Weights of a small transformer language model: vocabulary 1024, 2169 steps.
Each number is 128 + 32 x the weight over its row's rms, rounded and kept within 0 to 255. Layers, rows and columns count from 0. The size above them is the row's rms in percent of the matrix's.

# layer 2 attention query, 128x128, rms 0.169, rows 34-63,97-127, columns 0-63
size [ 97 111 107 103  99 102 107 102 110 113  96 118 107  97  95 101 111 106  96 110 106  96  96  97 106 111 101 108 122 112  82 104 102 107 104 108  96 104 107 109  96  96 101 102  90 101  99  96  99  92  92  96 100 104  99  94  88 108  98 103  99]
[[179  76  47 108 176 120 129 166 126  80  77 121 146 104 117 107  82 153 117 163 138 121  98 135 151 143 105  69 171 135 145 146 118 134 165  89  77  96  80  94 112 149 118 159 182 129  92 103 101 151 115 127  92 169 110 140  86 136 155 165 133 128 126  78]
 [ 91 155 158 173 149  76 116 103 131 164 119 156 171 156 149 161 125 171 150 128 110 142  66 112  89 146 109 167  52 146 171 128  55 117  95 107 127 138 159 153 178 130 162 100 194 126 132 103 141 149 129 115 132 125 144 129 117 138 115 128 102  83 178 146]
 [136 147 117 101 186  89 133 162 134 128 119  95  80 164 141  73 201 184 155 122 162 144 113 107 102 123 104 147 162  91  90 142 155 119 196 149 113  87 170 119  75 115 174 144 151 113 180 160  70  91 152 111  99  88 125 143 110 160 188 165 158  97 132 147]
 [ 82 137 132 100 176 136 134 106 153 142 180 149 102 139 152  70 151 124 148  83  97 182 114 115 143 109 146  55 175 133 135  98 110 116  99 117 101 151 148 142  95  69  23 139 153 105 129  88 142 140 153 114 124 167 156 122 143 104 154 122 103 153  54 124]
 [132 114 164  96 161  99 143 125 140 140  54 143 127  83 112 140  85 158 101  66 132  94 115 129 173 110 126 169 155 132 137  77 128 143  72 159 154  92  86 124  92 109 181 130 176 107 166 172 138  67  93  70  92 102 138 164 163 115 110 140 113  73  94 125]
 [134 140 175 163 120 104 208 129 139 144 203 147 116 127 128 169  63 110 182 143 108 164 162 131 143 119 161 118  74 138 136 131 128 154  96 149 152 158 149  95 135 140 112 130 145 172 127 143 121  92 145 171 132 135 105 109 155 122  63 114 109 123  74 169]
 [118 138  98 139 107 130 105 162 130 179 161 116 103 151 152 100 172 117  76  62 132 115  94 170 121 176 157 142 119 122 159  88 146 152 158 164 129 144 119 145  53 144  77  92 144 115 109 114 166 134  58  80 131 135  49 150 110 119 112 156  98 122 153 196]
 [135 141 148  92 130 108 169 139  99 194 151  95 172 102 103  92 104  94  77  93 109 163 140 122 160 151 147 103 173 118 136 158 127 106 138 200 103 154 103  98  93 145 111 133 171  93 161 141 155  93  99 142 121  87  86 177 103 142  96 206  97 141  95 158]
 [110  80 119 125  96  98  93 170 117  82 125 168 121 101 124 120 110 110 163 128 124  76  79 115 162  75 173 121 154 117  96 130 141 113 152 117 158 125 160  59  81  93  81 169 107 134 155 114  83 114 135 156 163 104  31 140 166 180 112 169  87 144 150 144]
 [109  52 179 147 147  71 127 131 107 146  88 144 123 171 151 129 147 170  95 150 143 123  89 176 125 127 159  81 128 125 107 105 134 125  89 146 118  81 173 224 160 156 122 187 105 149 129 118 101 104 148  99 144 191  66 136 159 167 111 142 150 151 151 172]
 [ 66 159 135 159 105 134  97  99 107 138 168 181  88 152 100 122 163 165 152 162 122 112 127 118 176 158 209 115 157 113 124 135 166 145 178  97 118 117  78 177 156  86 134 162 108 154 106 126 141 174  93 120 168 119  96  86 116 171  77 162 105 155 121 130]
 [116 112 176  85 122 115  85 143 124  98  99 154 151 133 147 118 134 112 132 159 137  77 189 128  82 118 121 113 155  36 127  95 171 178 121 138 156 127 123 183 149 133 119 122 167 135 110 145  77 120 122  58 119 100 115 171 127 153 148 150 144 167 121 153]
 [172 187 170 122 141 120 125 165 139 184 139  99 176  50  58 115 181 151 133 165 182  81 164  97 121 153 114  95 127 122  92 137 142 178 173 139  87 100 149 148  96 131 157 147 111 146 135 177 105 108 129 146 123 148  80  83 121 105 128 147 150 102 151 131]
 [124 121 117 107 162 134  70  79 124  81 138 102 142 174 110 152 114 141 130 159 172 133  79 180 169 153 153 136 115 135 154 110  97 179 125  80 165  79  90  78 152 143 104 163  90 152 163 184 124 131 150 175  73 173  96  77 113 143  95 162 196  98 114  69]
 [163 149 163 166 149 122 117 130 133  52 162 128 121 116 153 117 124  90 161 155 166 101  97 108 104 149  57 139  94 159 151 145 200 113 182 157 111 155 139 103 119 157 150 125  83 124 108 140 100  81 157 153 133 139 173 126 171 140 128 107 135 192 181 102]
 [118 116 157 129 118 150 156 112 132 107 100 113 117 137 145 123 110 104 135 141 139 139  68 148 151 128  81  70 101 139  77 154 151 133 203 136  60 162  81 134 153 135 137 151 152  87 123 157 137 122 109 134 181 111 120 228 122 103 136 118 153 172 119 153]
 [100  99  96 190 149 135 179 128 194 176 185 102 162  89 138 140 154 136 130 195 164 107 157 126 143 150 117 135 161 127 105 134 160 173  82  86 164 108 164 108 161 148 173 153 131 138 147  90 147 136  97 133 101  74 109 101 143 163 139  66 125 112 102 158]
 [ 90  98 146 113 214 141 117 187 125 120 148  86 130 159 148 165  82  87 106 122  79 119 119 147  83  72 158 132  93 154 171 134 146 159 105  66 185  75 135 133 154 165 118 163 191 149 100 120 144 143  66 141 135 142 126 135 115 160 142 130 153  88 152 130]
 [166  83 141 159 135 125  95  81 128 181 100 129  40 110 142 165  79 138  92 177 134  87 129 164  79  87 108 144 124 162 119 157 131 156 165 114 112 119  94 127  77  86 141 118 160  67 119 157 157 114 167  90 101 160 126 114 131  97 135 130 140 141 145 181]
 [156  96 181 105  92 159 144 117 163 128 127 229 158  49  91 131 113 138 111  92 186 122  89 167 144 102 131  77 133 131 127 122 120 153  87 118 165 108 112 101  56 164 113 131 178 143  82 102 129 134 174 119 131 132 139 111  73 101 176 134 115 153 131 134]
 [156  87  90 112 137 121  91 113  95  73 130  87  89 133 130 162 142 107  94 176  82  96 179 162  98 176 119 123 157 126 184 113 132  80 173 127 147 118 166 134 150 123 100 158 110  93 163  86 112 153 106 125 223  90 116 127 176 127 127 129  85 112 121  93]
 [115 103  81 148 141  83 122  97 163 200 125 149 173 108 118 148 177 183 139 167 117 138  88 108 179 167 132 117 131 185 181 129 136 167 112 151 166 126 167 171 124 129 144 134  65 125 159 142  55 136 163 188 128  83  81 112  79 109 112 160  69 107 121 157]
 [148 158 174 167 151 115 100 134 133 100 120  59 201 112 132 142 163 117 117 122  94 132 177  99 121 118 148 103 178 123  57 145 108 140 135  94  83 161 125 101 135 153 135 111  70 134 132 127 125 142 116  59  64 182  95 116 140 114 147 134 118 136 103 186]
 [100 108 119 220 175 113  79  91 127 103 144 121 124  83 105 155 187  94 162  86  89 155 140 108 124 153 121 108  98 104  85 110 136  77 159 107 138 138 113 115 113 143  89 130 138 115 107 118  83 168 106  84 186 189 116 100 117 164 150 174 177  65  91 108]
 [137 155 110 136 131  79 135 123 126 108 165 179 137 145 161 156  67 100 114 124 142 151 132 154 174 156 150 209 157 137 125 122 137 104  94  60  94 150  93 108 124 127 144  74 112 112 106 163 146  68 134 101 174 159  75 115 206 146  72 226 153 154 132 114]
 [100 104 105 149 186 132 168 114 132 113  63  95 160 138 146 160 156  83  88 129 106 127 209 122 104 133 137  93  70 142 125 139 154 143 189 171 125 112 136 134  43  83 144 103 118 131 189 122 162 118 153 164 151 127 149 169 146 107  91 128 113 198  97 146]
 [148  83 132 114 191 118 117 148  98 178 121 181 113 101 125 162 136 129 150 115 130 125 150 111  62 121  68 114  75 107 100 153 154 163 102 160 102 111 173 176 122 100 103 135 213 117 130 124 118 104 132 159 112 161 119 100 117  64  90  89 162 110 129  94]
 [101 119 113 183 173 119  89 112 119  67 122  97 187  86 117 137  81  64 173  61 146 134 152 164 129  85 107  48 104 154 187  89 114 110 150  61  80 117 152 109 167  73 133 155 110 192 110  94 136  93 181 114 148 127  97  89 123 169 144 180 106 139 113 152]
 [146 130  99 136 214 150  90 107  38  83 180 134 134 131 148  83 116 116 123 123 106 126 138 162 205 131 100 168 134 159  74 131 106 137 106 136 122 125 104 122 199 157 170 129 103  85 113 151  99 160 166 162 158 140 134 101 130 120 107  92 185  82  89 186]
 [ 98 134 128 155  74 103 154 140  97 118 126 118 154 135 105 169 127 143 103 107 153 159 143 131  67 124 155 142  72 160 123 106 132 122 129 151 131 119  86 169 165  75 138 161 102 103 138 162 117  93  88 202 157 134 168 128 156 114 131 134 124 134 120 174]
 [159 142  47 123 120  89 171 120  53  60 118 135  94 159 122 160 183 112 102 184 114 161 120 193 118 141  82 127 106  85 123 126 182 161 110 111 143 148 172 148 107  76 135 164 108 125 128 190  89 131 142  70 113 149 126 122 110 123 160 117  93 142 106 180]
 [133 127 100 128 130 123 119 102 147  98 134  91 123 172 147 122 161 149 135 164 126 131  90 164 138 164 177 172 142 131  88  95 111 162  97 108 176  92 173 169  98 156  83 127 170 167 151  58 125 128 148 106 162  79 128 153 159 188 147 124 116 163 164  90]
 [102 176  97 117 107 136 133  93 121  99  72 116  41 131  77 162 127 141 101 122 175  79 171 122  88 163 144 141 156 157 149 111 169 124  97 146 121 123 164 125 140 186 112 181 157 158  64 107  95 156  83 168 156 135  97 130 108 141 167 122 103 219 148 109]
 [107 109 116  88 145 119 156  65 111 188 119 130 114  60 160 164 120 102 140  55 179 147 162 135 127 119 140 133  86 144  83 115 128 145  90 105 127 133  93 178  98 109 150 151  55 150  93 153  98  37  94 204 144 150 104  90  83  76 166 123 123 105 186 149]
 [129 136 139 172  95 123 129 101  78 168  90 115 136  94  76 147  73 111 113 186  93 108  73 189 151 108 137 183 141 146 137 118  67  86 124 117 102  94 160 121 181 148 103 127 151 161 112 101  55 136 125 140 136 142 130 128 100 160 113 141 119 106 135 143]
 [167 140 103 137 146 136 132  99 125 128  90  88  95  88 171 188 115 103 131 147 119 147  99 151 123 154  96 122 167 101  88  94 111 139 130  85 157 123 111  95 125 205 183  96 156 138 115 133  98 136 143 159 190 155 103 155 111 108 135 118 124 151 116 180]
 [ 59 131 126  98 147  89 124 134 143 119 136 177  90 164 121  92 129 162 152  94 139 132 119  92 150  93 130  90  93 107 134 133 124 124 106 185 182  32 162 124 178 110 156 119 155 145 110 137 132 112 121 114 108  79  80 124 155  97 150 136 146  81 192 139]
 [116 107 105 119 127 107 144 121 133 143 196 113 130 115 112 103 123 118 153  94 185  88 130 145 113 116 102 118 158 103 130  77 153 164 114 104 139 136 174  45 193  94 148 145 118 110 131 171 186 105 152 109 204  98 164 156 142 112 162 155 110 147 142 145]
 [107 122 131 114 157 149 172 171 155  77 126 109  54  86 102 173 190 143 177 154 112  86 144 124 119 112 146  66 114 189 137  91 157  93 122  88  89 149 148 108 103  93  42 101 156 126 110 104 128  86 112 140  71 158 152 107 133 142  38  94 192 206 122  84]
 [107 150 147 159 136 113 105  89 130 156  88 177 129 102 112 125 148 160 133  81 135 165 126 156 131 113 113  96 113 117  95 169 117 120  82  97 124  96  93  67 135 146  85 109 119 110 132 134 114 185 142  88 137  66 111  38  80 132 180  96 193 157  95 163]
 [126 128 109 152 129 218 110  99 170 135  93  89  84  70 142  67 141 146 106 142 152 109 140  74  75 168 138 156 129 113 119 123 121 134  95 107 168 122 130 123 123 107 187  97 148  76 146 124 143 143 131 153 117 100 109 111  97 181 116 134  67 181 138 123]
 [125 108 105 174 142 108 131 149 157  89 133 159 136 193 187 102 117  88 114 158 102 127 126  89  89 187 100 141  69  88 195 126 136  96  78 130 161 131 106 145 154  71 165 107 107 148 115 110 139  84 177 138 166  96  98 134  52 132 160 164 113 159 121 120]
 [ 88  85 101 113 118 161 133 121 142 101 135 122 102 205 109 117 122 157 120 169 146 141 176 162 195 129 138 119 122 127 143 189 206  67 155 132  97 135 115 132 152 133 150 148 142 153  95 113  96 113 158 129 119 109 117 134 118 116 120 141 111 121 102 151]
 [149 135 152 162 144 132  88  87 165 104 140 105 119 152 108 108  86 161 124 152 124 152 124 144 157 118 112 140 145 160 149 171 108 158  55 151 121 134 145 121 137 166 126 142 110 165  69 140 147 167 157 109  84 111 119 134  92 153  75 161 163 139 112 121]
 [173  97 190 167 146 145 179 135  84  87 125 138 140 121 138 163 140  69 155 115 171 119 185 157 146 149  74 113 132  73 164 157 156 172 147 152 178 114 151 122 107 167 125 202 158 146  94 132 122 115 187  81 102 176 134 130 127 100  86  65 150 142  82 130]
 [182  66 161 156 131 154 106 161 117  72 147 118 122 160 150 114 157 135 112 182 116 111  74 103 142 113 126 104 123 151 133 102 115 184 130  66 138 140 167 108 122 101 117 150  81 109 123 150 145 121  95 158 121 101  72 202  85 174 147  77 103 157  64 177]
 [118 100  94 135 114 124 143 104  35 141 159 139 131 119 118 113 112  97 110 130 133 124 110  67 174 151  94 128  61  71 162 105 117 135 193 121 162 177  77 144 113 113 145 136 148  45 130 143 141 140 126 151 114 170 126 145 134 168  76 163  97 135 149 122]
 [133 111  78  84 159 123 155 116 139 105 116 137  85 142 103 118  97 138 216 128 143 112 155 137  92  87  62 129 117 136 116 166 132  90 141 130 166 107  60 102  98 155 122 210 141  63  87 159 102 150 146 131 172 170 196 152  89 141 102 123 117 153 168 139]
 [155 131  94 165 154 128 110 141 150 114  79  80 134 126  85 155 225  99  92  95 106 136 170 128 156 134 133 118  93 121 124 125 177 181 181 135 162 128  55 131 120 204 100 105 170 155 133 164 115 117 117  92 112  93 106 116  96 105  95 161 174  87 132 120]
 [114 205 122 110  83 113 104  70 171 112 119 210  92 124 138 148 156  68 153 151 147 154  92  93 104 104 182 122 135 111  55 103 123  94 123 189 110  84 136 181 111 121 120 153 123 129 139 115 151 122 138 100 148 122 116 105 180 166  88  73 106 109 108 159]
 [157 157 113 160  71 121 116  96 118 185 158 123 136 107  95 126 185 107 149 130 120  94 136  85 106 112 168 145 107 163 142 112 222 183 162 124 164 123 178 144 131 132  85  73 140 125 182 123 159 163 182 102 137 157 112 106 135  98 139 170 110 100 129 125]
 [151  83 128 139 111 162 185 168 120 132 137 115 156 163 132 110 125 127 174  69 159 108 133 142 163 134  86 193 136 170 126 105  93 152 107 179 114  98  93  87 133 118 131 140 130 178 132 163  84 146 164 200 105 143 208 128 180 150 111 119 203  94 121 166]
 [136 130 157 173 116 104 112 136 118  87 124 153 120  86 138 160 131 126  91  79 130 121 122 146 148 175 139 154 139 134 127 130  55 175 138 107 115  66  86 142 108  92  25 151 117 105 123 122 143 117 111 159 164  89 123 145 125 184 131 161 106 188 104 164]
 [184 107 131 181 156 175 141  96  99 136 155  84 114  88 164 167  67 118  60  52 140  84 123 108  99 113 132 117 175  98 129 136  97 142 167 153 112 140 106 176 113  58 128  85 114  98 155 131 110 113 159  92 113 107 135 108  87 126 144 132 122 156 117  98]
 [119 130 165 152 126 134 156 161 122 163 112 186 125 197 142  99 128 139 109 124 116 126 161  82 145 105 189 122 106 149  70 118 149 146 127 109 116  79 168  84  99 145 131  68  99 105 126 126 119 117 125 164 135  60 138 121  94  58 130 168 181 169 156  92]
 [ 91  97 107 130 222 150 110 100 164  94 121  99 175 122 100 115 106 189  82 117 144 154 123 159 166  97  95 107 117 105 162 124 153 172 117 140 104 126 144  67 103 173 118 165 104 142 166 120 145 115 157 178 165 160 126 219 118 141 140 135 161 142 147 143]
 [129 130  98 123 173 127 163 119 113 176 162 122 131 110 132 115 113 146  99 133 121 153 169 114 119 120  92 184 139 128 176 170 129 149 124 125 164 174 171  79 120 137 146 106 116 127  95  46 146 118 193 144 118 155 118 158 160 100 139  69 146  86 107 132]
 [ 85 126 187 152 118 158 116 154 101 140 158 128 109 175 130  98 159 190 154 156 132 148  95 108 112 101 130 110  94  99 175 180 137 170 107 131 161 152 100 136 169  85 100 180 148 120 172 124 141  80 127 137 142 126 151 190 123 102  70 159 140 169  83 125]
 [ 94 139  81 128  94  86 132 119  76 140 141 166 138 157 103 151 187  67 197 118 129 200 102 164 146 133 134 112  89 125 115 188 153 118 117 141 131 178 106  95  92 115  86 172  95 121 169  48 141 142  94 152 102 132 212 158 120 186 131  63 146 137 126 136]
 [103 125 126 136 102 140 112 156 145 163 114  81 187 124 118 144 136 140 152 121 126 125 163 109 116 105 174 193 126 184 106 144 129 112 115 112 154 122 138 177 125 163 125  83 127 113 108 122 156 117 123  79 170 104 119 152  92 168  35 123 102 135  76 155]
 [ 94 162  99  94 119 104  79  95 146 150 154 156 102 141 104 183 167 121 153  79 123 144 170 142 155 139 119 112 126 174 173 182 140 113 142 128 154  41 125 109  92  97 122  68 107 108 167 147  76 141 133 142 138 234 142 163  86  75 154  89 116 155 128 128]]
# layer 2 attention key, 64x128, rms 0.168, rows 33-63, columns 0-63
size [111 105 100 107 105 103  97 104 103 112 100 100 115 106  90  95 103 105 105  98  99  99  97  95  95 101  98 108 104 112  96]
[[125 144  97 158 115 138 134 102 114 160 175 173 117  88 132 136 132 117 127 136 151  93 155  99 112 129  97 180 125  95 122 182 120 146 168 103 159 135 143 133 105  60 132 160 108 150 109 203 150  40 131 126 159  54  89 107 102 148 165  84 205 120 140 149]
 [ 96 135 155 130 104 100  66 113 114 122 101 148 107 127  70 144  83 127  48 128 117  91 192 105 100 108  56 108 156 115 137  99 144 137 136 152 194 153 187 136 151 143 152 161 160  83 130 157 131 162 149  96  84 117 178 106 144 115 111 117 135 151 130 136]
 [131  87 133 126  88 148 107 147 101 140 151 135  87 107 144 138 141 106 135 126  68  66 100 121 119 106 184 150 147 113 138  87 136  81 108 143 132 107 122  82 106 116 145 147 122 148 104 196 171  97 162 108 152 145 133 104  91  82 114 103 137  87 165 148]
 [148 119 134 141 111 130  88  59 176 107 105 116  86 104 146 109 116  96  85 142 162 180  43 150 116 139 178 143  81 118 147 116 144 112 143 160 187 159 132 143 107  87  89 116 181  83  75 118 149  74 157 135 119 175 185 148 125 149 110 149 131 152 103  69]
 [164 147 151 147 117 157 114 140 139 151 135 102 107 127 163 170 148  78 122 165 170 133 155 109 106 127  79 116 138  74 199 167 144 142 107 124 164 122 134  94 101 181 209 119 156  62 118 162 172 127 102 140 158 179 108  99  89 141  95 123 121 145  90 132]
 [ 99 157 110 107 187 134 162 122 116 151 138 160 146 163 109 133 160 114 154  53  99 155 161 141 149 143 129 110 127 133 152 120 174  85 164 147 135 109 142 143  64 146  89  94 122 144 148 148 149  75 158 103 106 145  87  83 132 142 105 105 171 154 131 182]
 [130 154 118 202  55 115 110 126 112  74 148 131 188  96 140 133 127 107 108 142 189  87 139 170 116 145 138 117 134  75  95 120 175 155  70 162 110  89 156  92 138 127  83  98 162 114 124 133 159 165 118 132 146 133 136 160 168 125  98 147  90 114 143 135]
 [ 98  92 161 147 146  95 184  67 183 106 142 111 104 114 131  96 127 173 167 127 148  90 159 150 144 135 116 125 115 125 137 111  86 111 131  96 126 124  89 153 129 144 153 122 138 146 206 179  57 154  91 179  77 114 181  85 119  94 119 114 151  90 115 132]
 [167 109 152 157 169 155 106 145 169 111  56 124 172 132  90 136 170 175  83 133 199 169 116  98 152  79 126  93 107  81 142 154  77 144 161 157 101  87 101 145 120 129 168 166 159 145 104 152 144 131 118 140 130 103 169 123 178  94 112  77 130  71 147 110]
 [109 148 174 185 146  92 117 140  91 105 138  58 123 132 148 115 155 103 114 102 107 120 163 167 150 171 101  70 114 129 136 115 174 178 113 123 101 184  99 228  98 129 133 109 137 170 114 134 101 156  90 117 130 175 193 143 154 120 115  87 113 114 139 125]
 [ 81  97  83 138 175  74 194 116 114 135 131 138 164 164  94 129  88  90 170 140 116 153 132 174 171  81  78 191 107 126 138 133 167 158 130 160 120 150 159 106 171 151  72  88 122 148  65 134 173 147  82 147 124  95 115 123 108 107 105  88  97 146  95 140]
 [132  75  96  85 173 109 160 139 179  96  83 189 142 129 129 153 107 149 114 150 104 157 129 129  64 130 136 189 130 154 143 117 129 100 112 118 123 170 104 141 104 212 110 118 135 110 150 163 120  93 147  73 129 164 159 156 103  96 152 141 121  98 114  92]
 [162  85 151 174 126 154 153 114 129 173  95  79 164 168  88 122 117 116 161  77 122 147 132 168 178 171 148 200 131 135 188 144  77  96  95  99  95 172  55 146 135 156 185 155 106  93 142 172 120 157 158 139 103 135 107 134 165  89 156 122 110 138 173 126]
 [126 128  84 102 112 115 120 103 123  89 138  78  96 116 172 164 139 127 220 134 160 189  91 171 163 137 103 152 134 183 149 112 140 119 109 174 197 191 180 161 129 139 156 115 162 106 178 122 133  87 121 108 147 117 125 105 169 141 135  77  53 142 124 122]
 [ 93 168 158 137 207 116 120 106 155 109 160 118 136  76 106  99 182 134  82 127 156 103 115  93 133  89 103 168  94 168 132 144  60 138 117 175  99 153 124 175 114 152 132 118 118  77 164 116 166 165 185 199  99  77 104 177 125 155 145 105  94  79 158 103]
 [118 181  55 161 112 114 148 140 219 128 166 132 137 141 136 181  91 102 105 134 135 101 118 106 175  70 136 189 121 140 166 133 132 127 145 142 131 161 148 147 149 132 123 165 127 107 103 136 104  81 176 114 124  89 152 126 135  99 159 112 142 152 138 143]
 [101  63 121 151 165 149 148 151 155  90 139 112 150 102  86 112 197 153  68 165  69  92  94 145 133 105 118 130 107 127 145  53 144  96  95 107 149  59 119 150  84 125 127 100 116  86 104  91  91  95  93 120  99 161 107  74  93 118 158 102 132 136 133 118]
 [118 187 126 166  88 105 134 148 156 133 137 194 139  74  84 142 165  65 194 120 154 109 173 145  82 113 177 182 122 150 136 107 133 166 146 142 125 147 123 141 124  95 141 139 183 113  84 133 125 136  84  77 129 135 127 172 134 133 148 123 173 100 141 194]
 [117 127 128 126  68 148 140  73 160  72 136 126  92  83  87  94 135 142 127 141 121 141 148 101 120 149 139 123 185 112  68 142 170 142 162 134 210  93 139 133 132 145 156 136 136 121 154 102 150  99 140 167 105 150 113 164 180 119 206  35 144 185 141  91]
 [120 180 149 180 117 134 169 160 134 125  93  93 123 127  81 154 146 163 163 174 160 127  76 124 138  36  97  90 192 124 203 104 117  92 128 109 172 103 107 105 134 179 139 142 138 166 128 145 134  78  49  66  90 110 126 145 132 138 140 139 157 104 103 131]
 [122 168  78 124 139  96 115 145 114  94 129 131  77 159 154 112 147 124 164 184 162 127 176 153  97 162  64 131  90 104  88 123 131  77  87 170 108 127  30  82 124 201 134 162 156 112 134 183 158 151 126 113 104  87 153 114 124 140 102 142 109  57 178  98]
 [123 111 185 103  71  98 148  78 128 113 126 119  87 126 144 135 134 223 121  92 120 142 174 143 133  79 134  79  85 110 126 129 153 106  67 104 127 173 160 138 144 148 119 100 171  92 101 117 173 138 137 127 134 148  99 157 192 106 156  72 125 109 151 104]
 [113 146 173 102 115 108 100  92 137  64 159 113 159  92  82 128  76  86 150 154  88 178 162 131 132 130  88  86  99 134 157 128 188 112  98  89  80  99 168 157 125 151 109 119 151 133  96 160  61 118 100 130  91 118  92 131 168 110 125 108 158 112 103 104]
 [ 89 117 119 204 133 158 149 110 127 124 103 120  96 120 112 131 112 151 169 118 130 116  85 104 145 126 116 181 110 141 115 127 132  99 158 102  79 109 134 176 102 126 147 108 174 171 120 103 187 126 119 151 119 110  94 123  95  99  85 176 147 120 134 149]
 [131 166 156 107  68 139 121  99 141  74  75 137 154  47 122 153 135 111 117 120 132 133 144 134 143 222 135 148  90 117 109 109 161 160 119 156 125 123  92 183 117 120 164 106 169 125 178  64 157 157 164 158 142  64 106 136 186 137 126 121 173 153  91 147]
 [ 66  69 107 128 100  73 107 121  88 196 114  76 111 137 121 174 156 109 113  85 123  70 185 121 163 162 157  76  75 177  74  93 136 103  85 129 131 121 134 153 141 128  56 117  87  80 120 132  72 161 161 178 172 156 122 132 155  92 174 142  94 157 139 112]
 [167  71  94 111 167 112 129  71 131 124 122 162  59 118 163 153 119 152 116  76 106 137 127 147 114 113 102 131 152 103 110 129 100 148 108 101 102  95 114 159 206  99 104 154 116 156 105 172 143 126 145 139  84 105 137 119 155 110 144 156 108 119 118 115]
 [124 173  96 128 124 102 118 140 181 125 108 163 124 148 104 163 165  96 150 157  45 157 141 190 142 193 147 156 134 121 174 134  82 133 102 162 100 171 107 135 166  97  42 141 143 152 108  98 146 107 132 131  64 158 105  83 130 123 129  92  96 117 129 130]
 [138  98  88 115  77 125 125  67  99  98 150  77 167  83 138 153 166 134 143 156  58  76 167 109 161 162 137 114 138 116  75 100 147 157 170 148  21  91 131 165 114 121 141 160 128 103 105 149 115  73 132 127 100 115 113 134 140 150 125  84 179 123 123 118]
 [ 96 143 158 136 166 113 175 144 168 118 143 129 120 121 144 176  91 145 141 160 156 106 127 141 146 214  98 130 112 103 155 131  88 142 203 143 132 148 168 107 202 125 148 169 168 132  93 131 125 122 128 108 179 139 133 142  67 155 174 129 115 146 154 115]
 [176 128 153 134 128 142 129  94 135 152 115 150  66  71 145 104 121 157 137 160 172  96 111 136 153 107  88  68 142 137 107 119 109 148 109 116 114 119 119  87  87 112 159 127 115 106 121 118  54 184 100  81 123 133 105 153 117 132 107 130 142 180 151 102]]
# layer 2 attention value, 64x128, rms 0.144, rows 0-4, columns 0-63
size [113  97 101 107  95]
[[151 150 168 122 156  73 138 144 164  78 143 141 181 145 143  78 134  78 168 115 125 143 178 123 130 111  90 142 129 100 116 106  91 191 107 168 136 116  71 133 112  96 140 112 167  55 116 120 103 131 196  92  85 142 120 111  49 115 143  93 127 117 124 100]
 [126 143 109  93  99 153 133 129 106 113 181  59 111 126 125 111 122 140  68 148  21 105 164  69 141 124 119 136 150 108 124 118 131  65 182 110 145 111 150 106 110 137 117 111 178  94 105 116 136 102 160 105 175  73 106 109 114 161 122 162  64 126 150  87]
 [101 132  71 153 145 156 100 116 172  87  64 110 119 139  84 138 122  87 135  60  88 135 152 116 120 119 147 147 138 114 110 129 124  84 113 162 130 214 123 139 122 112 164 178 131  86 188 181 171 141  99 129 177 132 150 148 143 142 164 148  99 111 158 152]
 [131 166  87 166 114 100  80 175  94 175 125 108  91 143 117  69  97 189 137 151 159 135  89  98 144 107 109 167 125 156 181 114 129 157 172  74  91 107 101 114 144 108 137 133 255 171 163 148 114 128 155 121 114  82 144 108 115 179 140 107 107 141 138 112]
 [149 137 135  94 116 121 186 151 112  90  92  85 161 144 129 111 141  98 140  97 161  79 115 115  80 112 113 143 138 163 131 139 143 101 137 120 118  61 142 132 146 154 146 135 141  86 165 168 171  94  97 164 170 125  99 137 101 164 137 169 138 172 139 154]]
# layer 2 attention output (transposed), 128x128, rms 0.155, rows 0-3,64-67, columns 0-63
size [ 99  91  99 100 112 100 101 115]
[[105  85 113 115 118 105 166  52 145 104  59  28 114 133 120 201  82 158 138 153 154 111 115  75 165 113 172 189 117 134  99 168 125 136 103 122 102 152 101 147 114 166 125 187 114 124 110 120 174 141 107 131 155  83  75 180 120 140 116 124 121 131 164  75]
 [163  92 108 133 109  82 148 129 149 131 137  98 108 118 145 154 166 100  66 109 173  98 137 126 120 121 141 150 185 118 128 128 195 124 183 131 182 139 108 182 121 110  57 100 127 155 188 110 146 121 155 124 113 151 142 190 118 162 108 122 116  88 145 125]
 [178 121 122  99 108  90 135 121  64  88 147  93 171 137 193 120 129 156 157  75 148  87 100 140  91 147  76 106 130 132 112 101 146 137 126 126 166 133 148 179 200 110 124 159 108 101 128  35 165 109 172 131  94 153 209 123 128 142 158 106 114 102 129 168]
 [146 161 162 122  71 158 115  79 125 163 147  86 117 131 142 115 171 112 137  73  88 109 136 124  96 153 182 162 112 148 139 189 102 119  71 126  86 143 137 156 118 107 123  67  89 156 112 123 112 137 161 165 101  98  73 113 130 143  99 182 106 141 123 126]
 [176 116 131 127 141 179 107 149 110 178 179 193  96 120 130 136 192 117 118 159 141 139 129 149 104 175  96  72  84  72 102 115 164 155 195 176 144  97 132 101 122 129 134 139 157 139 130 143  75 105 136 149 121 174 165  82 178 132 157 129 101 149 106 169]
 [125 131 130  76 202 171 140  79 129 131 123 109 123 175 148 121  96 118 210 104  91 157 147 119 108  67  88 111  56 166 142  96  73 172  56 172 100 180 127  96 189 104 212 161  68  93 107 108 109 140 109 120 147 128 143  94 156 119  94 137 177 148 160 126]
 [ 86 119  96 134  85 158 138 150 116  91 130 132 167 150 140 173  92 130  88 147  90 174  76 146 212 145 139 169 116 203 106 155 169 132 153 161 102 114 114 132 112 154  76 149 102 163 173 142  76 114 145 190 181 138 100 149 129 121 118 105 143 166 127 114]
 [ 91 115 135 141 157 128 102 126 140 112 103 132 206 171 134 113 139 126 156 130 108 149 117  87 159 162 118 137 138 102 145  59 169 178 131 182 109 109 100 146  96 185 155 185 130  82 106  97  93 106 159 106 125 147 144 171 157  89 132 129 141 148 140 131]]